Part of a small language model's weights.
Size: width 256, 8 heads of 32 (1 for keys and values), vocabulary 4096, 9.68M parameters.
Architecture: rotary positions, no biases in attention or MLP, untied embeddings.
Each number is 128 + 32 x the weight over the matrix's rms, rounded and kept within 0 to 255. Layers, rows and columns count from 0. Numbers have three digits each.

# layer 6 MLP up, 704x256, rms 0.0635, rows 156-227, columns 64-127
144132121099171142114141059176140102108091106123132114116105093117091110145148145141132113204186128077079056133098152091102153124124148144193131114113136134177127119151113184133094120104107157
167073074154141095176130183139124128108091186135158086130153117087158175139116141134132139144076121133146121084184052125152190115108158139136062139128114112084112093116156080194140129113089179
165096106125145065157132121183065159118132143096106178150142137191117103148128116115149144126094172144169126138119170161085123128164140076148117205095151113091072144167145116127100119093103130
135158195167102117117143127106070126173094118184110122138137059108078147164132169116070081078079152118119127149127128139105083142160099122076151085123192169150073150096130146099111083079180130
084078145113095116103157114170112088090130117185157123126111180122207105118129137150109130175077085168165140113097158151122215175112148136158151139111086066137100120116143098157090184106175099
123118116123117136100172120130150111055068125162166148075162159156127116202133144127151064097151070207171104127127105161132149113131102172134171119157117093126139111159173102136144130085109151
169148138107133147126134168123147141154134207117116119085105162061097163185113059174151137125129136130146142126180157112122136093127113086117133163153137169118105142054163111123128206059171152
147123168141139040165158150091089147106094092157189138114095176137107109163151120123151121148085109179151139102136153114152095130151127147173101143099108150101106166127127145141113069137151127
163121128211144124141094151144141151106109157126135175166113039142086133101071155092168055125096126144119113131112105114119149158135145140176112150149176097180156157104123080101093151108177106
181115152118088152111130102131159209119130103109112174137133155130062111191184138106122150146132170096178139162140069095127160096113183088119125128139076099105149118085141137165137138130116154
136135144111115171193091167111108122136122091174119108155083140166072154159173199126101105110117126080168075118177116151123091079076150106197154120059059102147125125119113130133146138210158135
151147118157111098114101157127111099139090093125146203120150163155148180132153100081124123201147153131190129098088068148135202192108130106072109216091158102060090090156168173170190200172046118
076144149156102112127066106150139159184154145131124102169086095150145155104134113165160099154042126101132123160132153103161140075143081068123137176129127154112186128182131156098138137133140152
079140145173089103128112134103199161146099133202135108087105078109150169114154143106146121121167088102070129149134136212116107073111071111128119079213123154091148142188117139102153121121154126
204117162093093090085107123094090122108117159196129109150167108144179169142149102104171160127151087167149147187113135162140058140132100116130162095112121113125063099167116168149096118164123140
102178114164155110114108134134136141113124109144094077096114141120135085164156127165146171136065167085167115160054137088168143131179102138118119108131149124113151131159071138138161109147076153
097107140127118142089085129095135189137163096067170138117144119153145155138148135124087087118158141132088076188106164157131167126138152188143145115146154145159153115055188139113154152095112150
115110114122112137075147149172088056156162183150089161148143091138167158118145115166112134099101151159114167092154150061132148110127116137096166101141128147091147092171110130174140137113096158
062155144143106108105084129124144115102111120098108136161097118177118144140159079123171108084105167136114138050136095167197101183133040192146161120115246140154136115091108119096119115094124123
124193120170106096126144168124106143131096124143126140082174106095153111164141151138101124099095116070106084125178070075113104110135103170094095219154150119117153118102091145117128168054138139
081116125178144155107153152092139158142113158128151143176121152112112139155156123153124091149135136077124117151155120110114116107152130090145114113119074119120145036147138154110196096110118103
111172088108161160135087133137131128129108111163103093176104138068161135075091107100113151177082149126163138112131099167132097151121113150129131154118164122152124106112065136133151118129144166
133167159124133139131088101094132136061093146103127106091058096147119132114115125157109184098180138140121094147142121132155107084156144127144148153127170195111104133165097082111077079116149165
162106122130185059157131085141188175157115165123176116114141136081129146106143127131195101100177102097096135125168129117157095122154148129161114110100113121104110123155170121101102102174169150
086094117142092127102178136099093172160109110174072183194136105118070170103158106129064134148138173099084110137080116147155080143107069119121127158076158115120088137118158140091130120123181121
130169157135161109132113110097106116111126146072203162101161116111133170146142106162128100119135167145120143139060071122149097093132089150115146130081167173145147086176191148184126107069113119
135100084116204166161090097089166087122074160114104138108162152139179149108193129096168179141137124126114131174117173070168141149117050158106090118121139127100102127114161088102151118166177081
107082150073080091121149131167148121123142157155176151139108100111120174154133126168110174174083111124128136113100116115194139096155202146136070119153165107122117107117116177104084112151088091
166112125134082177181115162152080119140131052118113140124101138142136136123146112125125147127102134137157175145148098068156139085111089118138108131111145134106149124120171242145088079178065128
118121180121110150119119084156091171135141179141121185071167119090072140120093132147196032109211088120137116126117159093113178159168138043157192149140071119085114131169120137114086074132144169
133131107150111118128096099136091119128107071092089115116133061195147133115133163138096147118128154138132092195094171095091166160115134160157157091140120130111127115115084131102108141147174100
130137149147118176151118120127156115141158099149192113180123160144135110059111120204074137132079143153151118124108131155106134165089132148128120171150127112158165127114081083116129107163166131
156141141144119144019148141069106105078115162136069149181141115103150156113095180126153127140169054128122205103157143096074168197126128094101118142100113203136116100062148107047136107162142164
086121169139110128130160176138148103209101191098141135097098088085142125103146087154125161157147111139090136132072156109160126153089092144120132126117155133106154171132165130085111169103128159
152131112140198138117129117085143120097155098161141083140164138135151121129122143129163121097173100140077087148148150130132161165098100121095139100098110091106189072158100101089114151160093114
128112129196127099086137113109058122088066133106148106122131156166118145161154138172107122113122106108104174104139135098130103103097073138117154149113178149099126100136047065099146113122122177
084138104067072184125116117186130129137118156166111099172133171116150104180166079114168142121132164133160163190151183115195081092152109140123138147158145176088133153138142192107146152098078095
122124110111145132159131081146132119152152154113163173224152139144187113179136119152171080089138152084124148161109117122110122114218119155164137088083184130089121062144088127166126121190164124
160071090132077225112087142162114088097073096139117157126118078140158062141164092121080110133154111164106132184143111210086121115119074152103164159154103163140152153133146144083159100088157153
189119164177133162166124158173119147109217115150081087156149095138082107138165061136142134096110141170107150186148182159165130141060188120188079099144085086102140144117114124143107120120096120
091112137130140156119148151068186134114121111062147137124131146163073042155151135152153114129160093141154085050148144141153203115142137153164114141223120149122114107097154065062111100110135114
129116145151121128109099083153107138087059108159104106089125201149098148138111154122141144079141179121098120139117117051126112105113078179181174032127109162155153122148171133137132152099099196
112152174140149157181153127145130163109061073122096119160092072117089084102090164082126136074114116127126182179152125174105114151166092112117162186191074187081175205087098139139116114162196110
094077058094151145150155112124153156185116149178123091128044117152158154130103156118113182081127097158113114138094162170138094127054131081148093119168149091149123107089161119127125138153101120
153105138124086141181106130114094157129175187113096125129135135163112141053146107108122098138163131190109082113151150174156148174097123097154120067135079147162149127035113178127087129080126134
119186143113113125170098200203109129076166098177034113123110140117095157118166150115103090139109125100157052073116122101136114148115134117174136150101123142115155141099149121102147126161177117
125151080125172173151109094137176132093110098162095113145150117162185160132080117186159112116146109113127124083166117140119159114123179137158118151124176124188130194115100076154106094150073068
131168112081141088109180143115134124132140127175076127151155140144122110172141084092078146086093136063069111103105140065130084118139102228129129104082094088129090123140134161107166107158088083
179137130137100109092138090158103140162124127146127167119109097158112086131178118087144131102107139180130148100177131058115136163196155132204189125158132117086089129171080073087138074133070079
118170099138147136088108154063142098099121117132089145129124145178082052230140120147150126142159128082081119117130138144075100140152154117115093095161146183144136160186110148075124151080131122
198079099183104142225163176122121071130125161105155142177146109152095138140129122136135123133109128110149133168126106167132132151151139144109132132122222162105083135106096113112171110115098127
122135156117130108093077053070137185173136114154120146127137106110175141082110142097098129131191130069117170102138081142139082105138163110146178176129100121084121104172119131154152144129096059
119190131126095136094108084136140122084131143154137130110121126167091135086140134137183092159101117088154090158160160193132136127091140067108127189140156167043139175103109122028131155116143089
099144134124147068117143175117166143130112115100172150110158112149107098199098096143144118130125068118091133153100033124128086111145048150151139108142121136095137137061077035165126180138126149
107104161175073077156195080129150125143125108113117115139116145106165137145134117116130133121091110150145142161144177112086158133103132099150123136124063090135141149123121172126110119174130124
135147098135087119064109170111124118098104096158102223079183170109113213184157102163096083159104112090125103141138110133138114175100112140189145063081107156137027158145095140187108131111121170
147141084165122093131075131159057159139192079158121243168135083159122136111112087149101106107108156130093156097156105119135099106119163137153164110138134165184112117115127156139118130152157161
076117119109165121095152169114172123136116122147182156096144112043143186155135138141168147154123106128179150091121140103139116131119142128113094154072099077103162120136114175165153196104153129
087044155109089166169122139142117161201204131164114106117080172155150077118097158093099155195117089145080092143135156157111098150105168095171135069161122125147159155168115099118139138147135134
101157143066162084109117072156122151127126128142099063147080151100127102165126173052147124133103186033081145138185164128126171113154130106142161104104095095151120193098085166077124158113093140
177110138153136158197067170147138132112141097078111171131113074157132101159172149148082138160137135105137137088111078122111115123122150062152075132105175144123220074127160182132123140112099122
097163163118165116123064092079083112194140137122129125125124090080127166156152103178165119159092075095158174141141110081093068117153139138132084088110127183119136114078076104145130119090134119
138100096100145172146129148127111151121220176098084134120145088127158111093105076153139144120151154142166053111162136189139126172110158147114131157126186117157117127182125154089102159148118080
027157090087129169088122164114144110104160180060149196170095057067195116067137138181142122133187119096174105115164113125101143165092158142106077158141130104138121122142077087120107110124161109
168141125133067062094120093133108175094120182111120126153114069147141144121094113107150113120103129103165094146121146199092124128127161073100082075137117074124154087108079123156114125143102114
166154134138108111083098106057203162114149040131152052116109076189122156141120127159107213116141119190133164178109209159137109130106076112145104103152113080124107164124179074115140131105132165
128061128015156190123076115153132113147179139141088063152121147149163151109180115149139102120121115163111151122133155169165072126099133154160130116105086113184111158145106074113120097120104147
155175151126130091126153135093094141147124056139175078158149164108077130162100122144064147108187132101163181164142115151168126087127066109084105106170149131147094083147107111125149121108135133
090124082075121151079128149130144140104143172108093182126112060191119123094119156155127137152125130136117076108154089132109169125145103142100144166178136119163134136176196138101131140160136140
126148116159161140089078128138141083081082146177129104149131116130160122126155124138152107216107126158110116065119174084109118173148123106155098161087125170102147188129154118147125083108120127
143136097180195133122171102108119130075102147144066154119104083185135112143125120183124137170142124118144137125146104134109164145122135128075118108149130101145148148104091111155134124111148141
111144129117089134117135135101080143138149130125136184091124136147143161156128063121126198145076159100075151146124097122173093120112111130165094109125171081092140091181124130173172105121097099
# layer 6 MLP down (transposed), 704x256, rms 0.0613, rows 156-226, columns 64-127
127132112157097165139204145145147139122147103138192105108127105121086100074058090153169131133104119161158183161145117057105158119104170132139160094067135136115139160104118113037143094096062115
148174057198147137154104141111169100107126095132180100155129104136065113160165107096114123141117138186103091136097149152152151120183098159079132154149158187125100184240123095188118117187129135
074125124140162112148155100055161102114161095110170119093173125127142074100143117166100096126137147132157140153032129136107191129138163157064119155107102143128124084141122169126176102111189122
151118098072092098136126112160164106076108127158082143153177145132142181161153161179212120063158083112118135126153162117164165109153132152074165109132139121170165159153172110175129131133079103
174089114183071114101134143135104144148137137105087081090107101092131138049100158157106133163100119147094127088067089072134132145096086134135155147146106063163157097156056033139121117096094060
083162177054139125094144135203138058130118112151139097122140151129108092197110096117104056101072073117135138089104153140165119117144131098097108110156126145149142111088144165138126072220161155
155101103155115189107120092123081109091099122179134139115135102125166103090105135096101168109080129142055080135116170151136142167117102183099107135113158105135085159193073110147104119069081127
147090145093128077148135129095163098111118145152117162151183081116130132178067123118161130186113085123163132091101088140101162120101116117122097123118120153159110137150175116146117098140152139
110144129168203148176133082104070130145122040077080121091138105156201079107123120164124144143120116133186108160112142123149104192126147078112155161057191160134126128114163094074108177104153102
155154123045179125096138079126076086134084069127125092133148114103153172100136125121161168201132161093142169188110113107124096070122165088136089136192138080144114111087160137117175135135099120
160136154167100143116142104116191142113160110109193109126172091098127096116132072125146122145092128122154116157122198141149177184137132134124155111163164138114150172131121154110130085078136133
151156147129191101176151062126177164171174078109145116073082110093099067159104150150133106115122103119081158089099145145128158148187196056091162176192137116102099167146081128141131092089130120
093186138060104102088151184161141106166157146138124110088116112101112101123143084166161089158131103209112113140137181110098080093178156155157158071118124099122112104161072102115090135102087074
119085134079135143162108105116116121112200133121173157126171142131060115158123079059168168126063190123157105168102096065058152135160079181136169129092140103131092148102114162089124069114130147
138139187159098170175126128133129165110120160133188100153135064128138111112071136141185061122116064138150090086187103129136120137114079147147119138121140118138129102086171124132150123152142090
094151129103131141131182109166137103171126137143173139161142130109081160127104068095118141150132094148096177069129110163090141105106092157116122128151119140101049112057190184065139126100088121
145138153155144141167140093108111139132088133119119143132081194123147178132132181145116130098153174146087117140166122131073125197143145147155176160105183156167152117150120103147103088139124118
174094149154142110125115154113165111118100185106086077146096103114121181101134176138114129143165124115172112141121155173092132155131163103117122118185107129156147121095185150077122132146111104
103159117129130120116141127077112143143150087102190170145092112203108125152166131134127151102131180144146099130165147158151055050059102085159105176102173112107120080109135136113107104097170115
155137101090156131148113082122142117149144105124141141121105119165166090194157133114094187078121142125180086187100083097123130101121143077085131123086156146147113175143139143175105160152137120
159100090116165079123181122130147200119074176162121083158113094124108115111101043143104153114150134154153078128181070127102182051111181171124107167131110160117153169111123148126140128072121148
173126187151120101130137102177147128113127090069185151080117143183100129163131135111133154120143083094132155146118132096152150132124091136150138154150113123112141111159181092089149086114126104
031129114145185144109138126131130106068192136079199069117107115101141133152117167138141154103168120184149087148058160117082142123128152139106113116156184180174130197185122140114116158129156162
157148130077069076135141159108153129143143109133123089111173114190183194149172119141159128121165142122159093163119141143125145127126172131120098181190157132137126141118140152077157172196121098
164138126151086139135186121079112175134188121167128187112119128173139140105158143085132173134104110137150152148108120132160093104148093171068101161117184116157073121175140137099123099096122090
153106129136156149122143187125122107109120122096095175135178100131084128118191127121122088100122109125084134162129119165101117126103092144155117138092185131122129143144136139123119037149085120
123121173144154127087169097127160181130085148137157105135085105121158158148163122102137118117123112155178105110147097107121158129102155179134076134155119132172134107125143100073182135120155093
112164080140183121153151079130098131144153173125103105153142110136084081107084077133154081082124130083164135118118119135155110120147123124186148139108114162122146138044144165091119074141127106
147119121124173152143124121156125093085104134151210102112143128152142164167171091086086098213190109095106080098108067107099111136130124147152115168102128066114146119140143087124114104119153084
113147087100162074120135169156165054096123140090107184136147179176072080066187146129105179094111148158054087138167157139193082157101155133130170109133104157109143170138129204138151149116132144
116089151116148066158156110120123119098150152152228153110115095105155122171148143115101133120098124158116166081114154117088144177149059151129101106127090183156140144177184103155111143150101119
118101116136198067144162133143105136195092105137112139166092132151137154126121101120094088091130088121117106096125131087178073105132165065146096169129136092092115119055074146156130162162116106
112206130108170150148100123157126142112142148119111142142099117157099120184145157164111070088110134136115133104130114125124114086082147150146162159078131118143142133104162133117154139147125125
163138099153140137106134182144117118130133115066117110105192150154120164092134154082113132121151049104082116146143126132116113122140082101122143128120104146148140113082114169137111105123145145
128125156069075126150141116174126070134135132099112102123111111112083122133168093103114148136145140082068147180132169113141105074131126128104103149139144086129112162133081110137121124151092205
095124183102122170119082147148093135159155175077181148105123123148166160141118059128130143188135146060154141178162158117144132201139122158117101087159141121160128162143063116124100109138168142
133126133147161121100109147088169171085097157131135118113157131141135127056141127122117117126156123115135097120139123153100123156072137106132129115124179143142141122107100126094168165129181099
092115115091120147125156109132084149128179066104164142141138156112130119121123135107103134143119175070122145138108076103122107188157124168110116189201149187128111121151106080064135124100150125
113157185080167141167071180178180103126138129133153132066123073129137102128180117114186079169131134105151149127051122105150147187166103110111162138138139116176101112157173158132137096144170127
099121134131108174069134159129125091150083081120122140131134115109151123111134190155133120133109125110142131107111143143145173120156101150126145139175121147186121109157126089107139130135153169
052129120098148177170126184117127145111107104111090154121180084145135098165122106190188133157161151125192196155124140200099139152124131173187167115106128130139098159115198101156122142182138139
125114150171097198165115103145130043105114134107164127141131119141097148147172164144095113051086127121121134037099121192169093134122071110098168084123090154097121126127141104110093130086155136
090118159171128173094136147163131154134107144133156153126218187155051101148138134080140094118148099108159087138116091153124197154116105167112177100145113214066108123118117126077105110115151161
150129211137102143110128144155078125086169143137173171107162101098110093123172113144123046136106143138095151131125112111141132086172112172154154142081125130112114122187122099185124164122169133
157093165074120168068129147140191085171154158066094123135114144106154129112111068159170096191137119097136150148111098130189121128125157095143096064094202158142092084138167119110078110117163123
055106124093139137171132071165109169099188164170112151174137133062147192146131140176069138121148067140119089132157099133102095124179131115148149092104084178135133193080154067079149110122120173
110163146155130147110079191139131099100137096083104076110115113117214109103123118116167135111127126122109115179092114110137088139146187102143152118113175143180177146161125132066185131110093073
064106191118170155113105154148135153087105147118109128134106157084135123079098158097188090217104134129115140165089139137134150110146168116150079084162080137139155140115131105095106103106138132
134157122078131130154091138166121137092105126152152149134136146118090153164132108211105085152135093122078174095087112154140128119100111145095093050135115123172107115124175099111172156112193137
114165205141078062109138103136220116147116157152077112172150104146132096081105137097106131155150124106100111175169127117169109088119145080045153125152083149113137158114129095096120055069164134
122108193193147160104126115095094159142121098125159085093087119183183155135193123117183173132151100171158123141176175092110074180098177098140162098156109171160140134145088127163103094089138133
185141178079141110178158123171170089122133132112106150145065157086088129148157104130136142191102075167136096091135117114182088108086152091105134139155086191163151129164115138147149066065112144
167113109139152122106151091204138125116103146132117101158122123094144145130069114183135070074109151115114121186075130111175119111105135156171203141107116165196186155105116071079149156113113207
123110117131145072131082134119117181083086136155156124086143140154109148093108169081174123162148124178110139102104166183167087092163148107086133156129201192127153117095121090101137113134170118
111117142117102077096176099103118126165146132169126099156144103122150069141129186159130079064111165127094109161159156095084147155110126132110142156134210113124073167114158107148153104093100198
126135203070091146116155165137146134175105125159113133138154133096088191176171131146120129176067137147116095131121067086070147155121078106143117088117146176140196142202099152130107096113152143
066110112141147107137101081152150082203110098140148052090083157149130166141108087143126133103192201157164096114091099063111134151150098139076105203107080126132205107158122124114171120105072130
130125130093099111110181112081156103120129093133125114111135124126196142129147118081102147107190136164120099144132167118107123176147154157160200179144135108149102112173146068135141133117099098
124136156179104081078110112126096079196075153100168123165135099104115145115146075146147092141151080229132150156135132135147130137165105130134115173130103148146126115119136124096130135096136128
169150132139090085131140146088154138142056105140084151065071131132148084177138147071135084159084178071118125093135078057107157128100106161108122169133132152107137140166137087094079122130075138
112143185158195140107130088136156144162085150144134154142167130119123106254120103157107067100155073102086178123106146134127096108083157166121142155137121212107119097116156111066170105160133172
120129116159147088144088163148152159117103190148190148112174152176067148121178056122119098177110156157146126067131129104144156118118098157132182095132131155103129214156150141112117112153126081
088131093136091148082110132098197197120080146162127105163073102177146153170134108147132083136095133123157142137168099139140093137077172104183146130141126144168144089139127097121130149105157113
199089129192097105109153146159143115184160112153116096126153094146139102141127091117176109114123086108120138132134100068060094171151119113202088116143095159138155142076101160099087100104165111
120108142157137171170123100127135144127108085140140124098102141132128118097099112095102170122140154127116194133196122131142091114136185159079089207114167125170183192153171096092165118093101153
133165176124102123175176108136142156131162186096109089151132123144130113138113130095205090169126109153134164100086105111116120125138186102178091115117169121070120071147116125124129113137112078
153116088107108163080106187177122090146131147151099112190135118128061160127157096161134140150143136124171133122135116124133121169132133112148175177106120108082086153100064104162086099127105152
148128175060136139141164126074170133142176102133118125128157156118201091167097157120135139167144119084137111067125180090141138108120165188115095109126160170112110090067095153128135139175146098
071126135163115174133137084118106083139153056115115153092180070076131153108083093101116130135164117151076064154110117106131188142163155142113114140137127071120074067093146087138133077105160146
113222094065174172170157147080147140105116121119100114115090132104157181122197170117132117139149122102173139058148208110142105118072157097132090126155070168138126139184155215090130116119152140
116063125181166091141085151118149144106102131138169117114176135134181184133109130123132116111122080116055059145080130157147141146169109116104164150110074132123067142124183115200125143082141143
# layer 6 MLP gate, 704x256, rms 0.0678, rows 157-227, columns 64-127
113143172136176128117123112078118073170176112141152148039122144160098164191164136141096093108116125170133146087143106110095141110125126142144082120127090082137129144106175136164075131153101124
132163139135128169069136118111159116154138208158124083061154148175129112141129118103170117189184131148104119110150119164169134123117081126136109109139140076146109133111107150088123180146112083
123055163122136067193080125156139107060120178166122145161143132113090085190082123170078120110135092110152110155145195110146089141121056112152142087122079113096079162166213158134123120119081128
096188189110114061105153109165119083054130095158133108134119130138162143138139104148170141059133136110148087119103162156117132156117148098177108152136127105168175170097103141133136115211120064
109158146185128123105105067079111138156125086168132199146099151137103115129163153143136159106095091137091156137120097128111161111138115141141164119071131122158099099158091153105125124041141116
097167138123178089177140102092213172168113156099162065093107086080094103088102164128184093088138106088046075107108166095137141083147112136161174174141113112094120176140120083082098137108177110
151130129083114132173131137082135114175136102119158118117145164136096122129099099150134177146167105132064133140135095123067101142100100117121133061082073112138127168105187191151121130150068172
053141088134140133145078094231160156070147107034077150153152077094105158108147106167082112187167149119113082091152153202166170097138129179078082074067126158104162147143093096152127141084163154
121123210141101112168147087103178146159107120101194146158136162130132089068154130142103118082114130138153133068154134174109121103098095101169143136151096143110137101178112114139129120112160160
062111117150057092106131199165146150151176173128137205143082106131102225094136115147114106112100115104093186174118068100111112142130169102161114117129129104130157113126093126132110123080116122
102131137100132111097174059174123154078248095034149160062145045182151153138150116190107091134141120157113084131099130135137104056131115112194158159117114169122156162138144148173077113109159128
156129127045107115131141143138088109162163117079141156154173121164146106095082151155095140223126192189152104088127097100131112157133191190200099118085140109134087124171099191158095209143097074
136140082060168149154132103087150096165139107118177087089166167040151127108104132170106161196191112091148050147093118111148141160098141142188096182095101134176102115100161168107124093192165114
161109172125207138204218123162119147071139100165078113107123152099139148112096152167132200163167118177143144140159097115117129186146044124136164123053126146083074132137201112105110131099151140
129148157154108091118125119140087145134110041121121096168130151148125105168134160182058159159091177159161184110111111093113138140108169124171135120149147149218110152099106166114127176143117105
162114109116116153088115169094116118130161114123118195179159194153044112111119154177125124152176044138130111171176157099117125126099134135127110139113118130080132131103108169145034124105135139
090188106151132172094154167172094108126136139123148180073184145126123086111128081115095131089092144161042083110155129067132081096119064157136087169149117173107130130166041154147138109146122107
173138167095125105147117108149137089127119168165178119110144109125133162122149151062099105138094167088126157187088127119154106101097037140072093170194131158136159117121114155087137151110062150
117124126157139136120110183142163130133164205099165103159070148089139128062122085114117183162097154176120152145146115184119111176086090111135133136135152126146132106149157106132154152091098143
127141150159088150127095065062171099159113114112135133123134053175096161130115115166151117173195150112144101168117112113120154130158128148145121140132123141118137108092147135097140123154161025
151077113166139129124131110146134137141069120139147128142133110156121088169118162181150068146169111085094085164102116138133134153160161061110176172168160109140202150099131105140179118143128091
102129082100165107136165103157112115155187153128064077147208172134134125126159089145091116167133168150165150082120141131072174142140090113138118103100144106172128138182111127155127102142123115
043117156116103126112171153129132137101149156076121074107122136172134160097118103111106120140146175194132100132137172137174146153076101098145105171124061108117105143134145154135099099163079107
123151129137116141110101088164155088109154122125120152168153175106073133107111155135105145131160135207135144124062116070134136148040097144135112142099052128113113133152141129139095142164104123
132108161034139062160153129170100125117146125077149127138167136123170042132123132121157149092097195149080139091130116173144147098106109134117105066130157143202146131106127154133087076098124108
138163114172119083103145126147108105085135084165110167141162156118105088118180092129132119113156128175221151112101134095158156159095075194153136136112162128119129132145137113068146172130152132
127155077092172139131165114134125079163142162102087120147130193135114136101103121133157061125156081110158141098102123149111095136100113110133160151078120171147107169083143113068144129075135133
091099121112130116124130131131184131177135113161101098177140166132109113085081118149112203163110112180167146080120093100176071125104140166194170156088078075184094141100137153081121144163114115
057155129079165144102138169171128116168136143086138176117140130125128136053177134072117103154114116127136129120153088129154083109133162079102090179141152134128111125203112131150109153126127210
135109112094082150155171095153190137115094125108138123115147237110143144138083125125136152114142190188123160116169122135147125111114107126104060098095123131157086163093157127131131124143063117
152148131142146065144100149117120116124175116146142106142118149105149130140112130156132108144147068150148097144114143110201144091067126165152091129098117056135138161100159174135127143129116108
108097154113115099116086133081152149123143107145079131188189118145163117106114148157118140158175103166136156132168106107101136231140095105134069093143133157097159115118094072089105187137092104
061097146171084125159154105167136154176158126132094119146164135120173110108116124115096175083164144154124156159098135127128227133151026125121082167122162143126169112157144133100116183106086126
123138159082085105163116145187200169141142122123145144152093117066068092098172109093106094173136133125142102176146156170183096117151159137160103127123150091173142167125130132085128193162128163
095113125137108131156114179193137121149170136160109122180139147104113142134126124135081181088078084172126171200122166108104156131183104132079110123081113131112089118137178140137101075113174157
141180115110097095094146092106119074092153135182114174095115140120122199162134098122089153133156160124127104123099132104138131123102088140166100086092062105118130120118090118128146127106105128
147164075124152154183160167131093088133116097138210191083122164164087138044074191130144198136142076193137051107124081101177127098139172136148105176185093129157132151130196089089090082020066129
102131105147134147160173121175071170153099152169105081142103124049183118102200149132114153139120184185095156164111120131130133165157076148035103151161167119186195135150098133134114204118129141
053156063132162112111220127159128151085164119093146171113127082083133154134141044159128134142151130102137061138128128152109158142078074182095086135132151097107151137127111109155118068203062107
123121112140084046129109135088139127087158118098112116112119153120058157145210110145128116127061081134072151130115131074087122099146121072115140158125114194155075141106127136106059138130149143
109152146116088087085126104172180165095158136134141111136190077089137095144112121154133184168122145124118107152141118182124113135102125197132092129111107075158138111145128083147139142162074119
126168071100107151104058108154087113170164137128174163138123166172155170128099122230127122157087118142115087108072053063145116142138151155183136057096179128206073129133062171136132111075054049
150151121106098141169112159138118131136130164152149140169127144145155119042145141067103128092103110139109122122102124141149175151131132100118152138133149113132080085166127105148088119080164128
124096183085133160107119122072150142184126148122127150092140163115125115155119108167136121164192107127128142150112132150177137138114108141063117126085191160094092105137155140109145084141078155
053076094186129123177150102139147143142188139147132101130133145156126124114132115170117165165180147195105094198130117134124170142125115094113115107123097114123164148123128097102099164019048144
169104099137164088172141170106139139181144139113115153034092103107120155159171194149166185132159103110177125135180121134094112096146074059139131089138126183186094157116251101095156147131168138
126185138154181130124103166194101103092112078114099161146161085100131105130117112126111152114117130159168148123103101127082171139158131129114114134108105118113113140164135185103123116129091177
112138106115152154145075170118150123146116100113154129109158188078104136168146138183145136193174089128126131089094108102145143107099150137125112094124118116212106106158185200121131107130162155
128074138133062108171072140194133127134090125089105098141150126152145104063129153067107166152143101151129082176127152157122115170091102145133122114132123159112177185179149130151099109105072113
130137083144134123139158172120084102143197156194108172088169127091137139096135130168108110130108112118074113120073109144144147143155103128077117103109157127092122075138146149128075154095136165
183150109133134129129140141078153130091071106125126146132099184134086136153118132131108104143157100093108100123158129112150149114158144112130133079121055199076079121154142121105110089098108137
136145092140170160152172146157132149119212168140127118106126187144163147114114134163136183140148112086125095132141196151109156130145130190119067146172143144130155130136133119100108186154114150
152097085148151117139122129174106127120167170083104069171134062110151164087106102113149146151162175148111113128134119139158160153107196158104091131133131168183107164115157132105151090094115169
097158123104148123199114144152191113094110209106061094139139153137114133141141151144011151119113130119185109082151131071136143100118129130088143159102106108161110167135138178109130057079143123
186091077098134047108062193095151146112088089080110146099123150101129121133187109121075133131147108078159114083134144145188064149139144179186100157100153138173108141083110163172108121126112118
188153139116134069123122131049137089053103074077108161124127154135092136134141123116159111108148092124114149101119108107105119106105121150169087130060194161091073130100097094143022103133108153
112148180160124137127117116186109047069138124142121078154149169131090090134122131117123098153081125137141169145074141151095125083120116166112105103107098172172145110094123113135116134169169154
162145207210130115152183087155097079108132141119173116161105164086061090147191107142078130134147150171065149105103075084126145155131141119120133131091086130095160178099091119173089074096148175
124136143167143074107120132143130092134119137190107147076157125165096169148128106199089140153104080111127139102095137136182172176141109153106149175130098126116098131130107137159118116150095118
156179167160121107110105120104122093134179149114075139102104166117108091183136135071178117124170145132092152101125115138101120116130147095151108133130060112116107181122178093132154080124100173
120094114117107123120126096153147114142129206129071155189140144125105133081128140174135185109148113169176158115098084165140152191143151106184130068110103149152065112209133135103118142133105089
121144186143127112148150137069071083134150123136089089117135128143148088139176108095102131087169142071090155133149117132135148141144074159095111152151131156110102093135167118126132086075156087
057168103151099123109154158119190163097153127116103144147108140162112157097164126127126155072113126178076090076107113105111121082137129104122137163103148114118113154141095100158103154083097098
125137111102128094153119145100154073147164132155113165114167132151112125098107141155126107126155155134124087137106153159173149176150204109127125113141132135101111138067088130125063165089162108
125137219144109114138078095107109086139116129094147132102119133147094116178131152063124125120155101198122154168122111138098152151124123118074164132131067226099138100092150111102075095150143159
079119112099108092159090121133137126092175169184086102129182143168140101131127109098113164115158165138109159135118090074203117144121106134077090083186193128170133143145109156112116166123096101
135151132181090119113080067150124135117145130153130091122073069162119132174149123110071171075139149162170177125122096122098170125130147116054147173120114143170053190147078090107069124082138113
142123147102119124115098085147125064146174213136126086190086135075161112125121107052149151137184142162097168133060132169134117179143063138148120156080146143154113184094138101157109088113136081
146146125083161163154163147117110072159136170090136117140121163089129135152113096159142098095101175197194129115101095101147117166134132077045106164124101168119142167170107131162096074084132178
163101143149146110113152147140168166133122135154161174141088160102082111095160125091154168144144148129153147181130133127160077110096133129121095133125090072136109144102129165120109116121130124
139103146094165103184066110133121124137120154131152157120144140142158143102139080122122144121155115146116112088174114140167122087111111127102082147129193128104120114140132118162144058110131089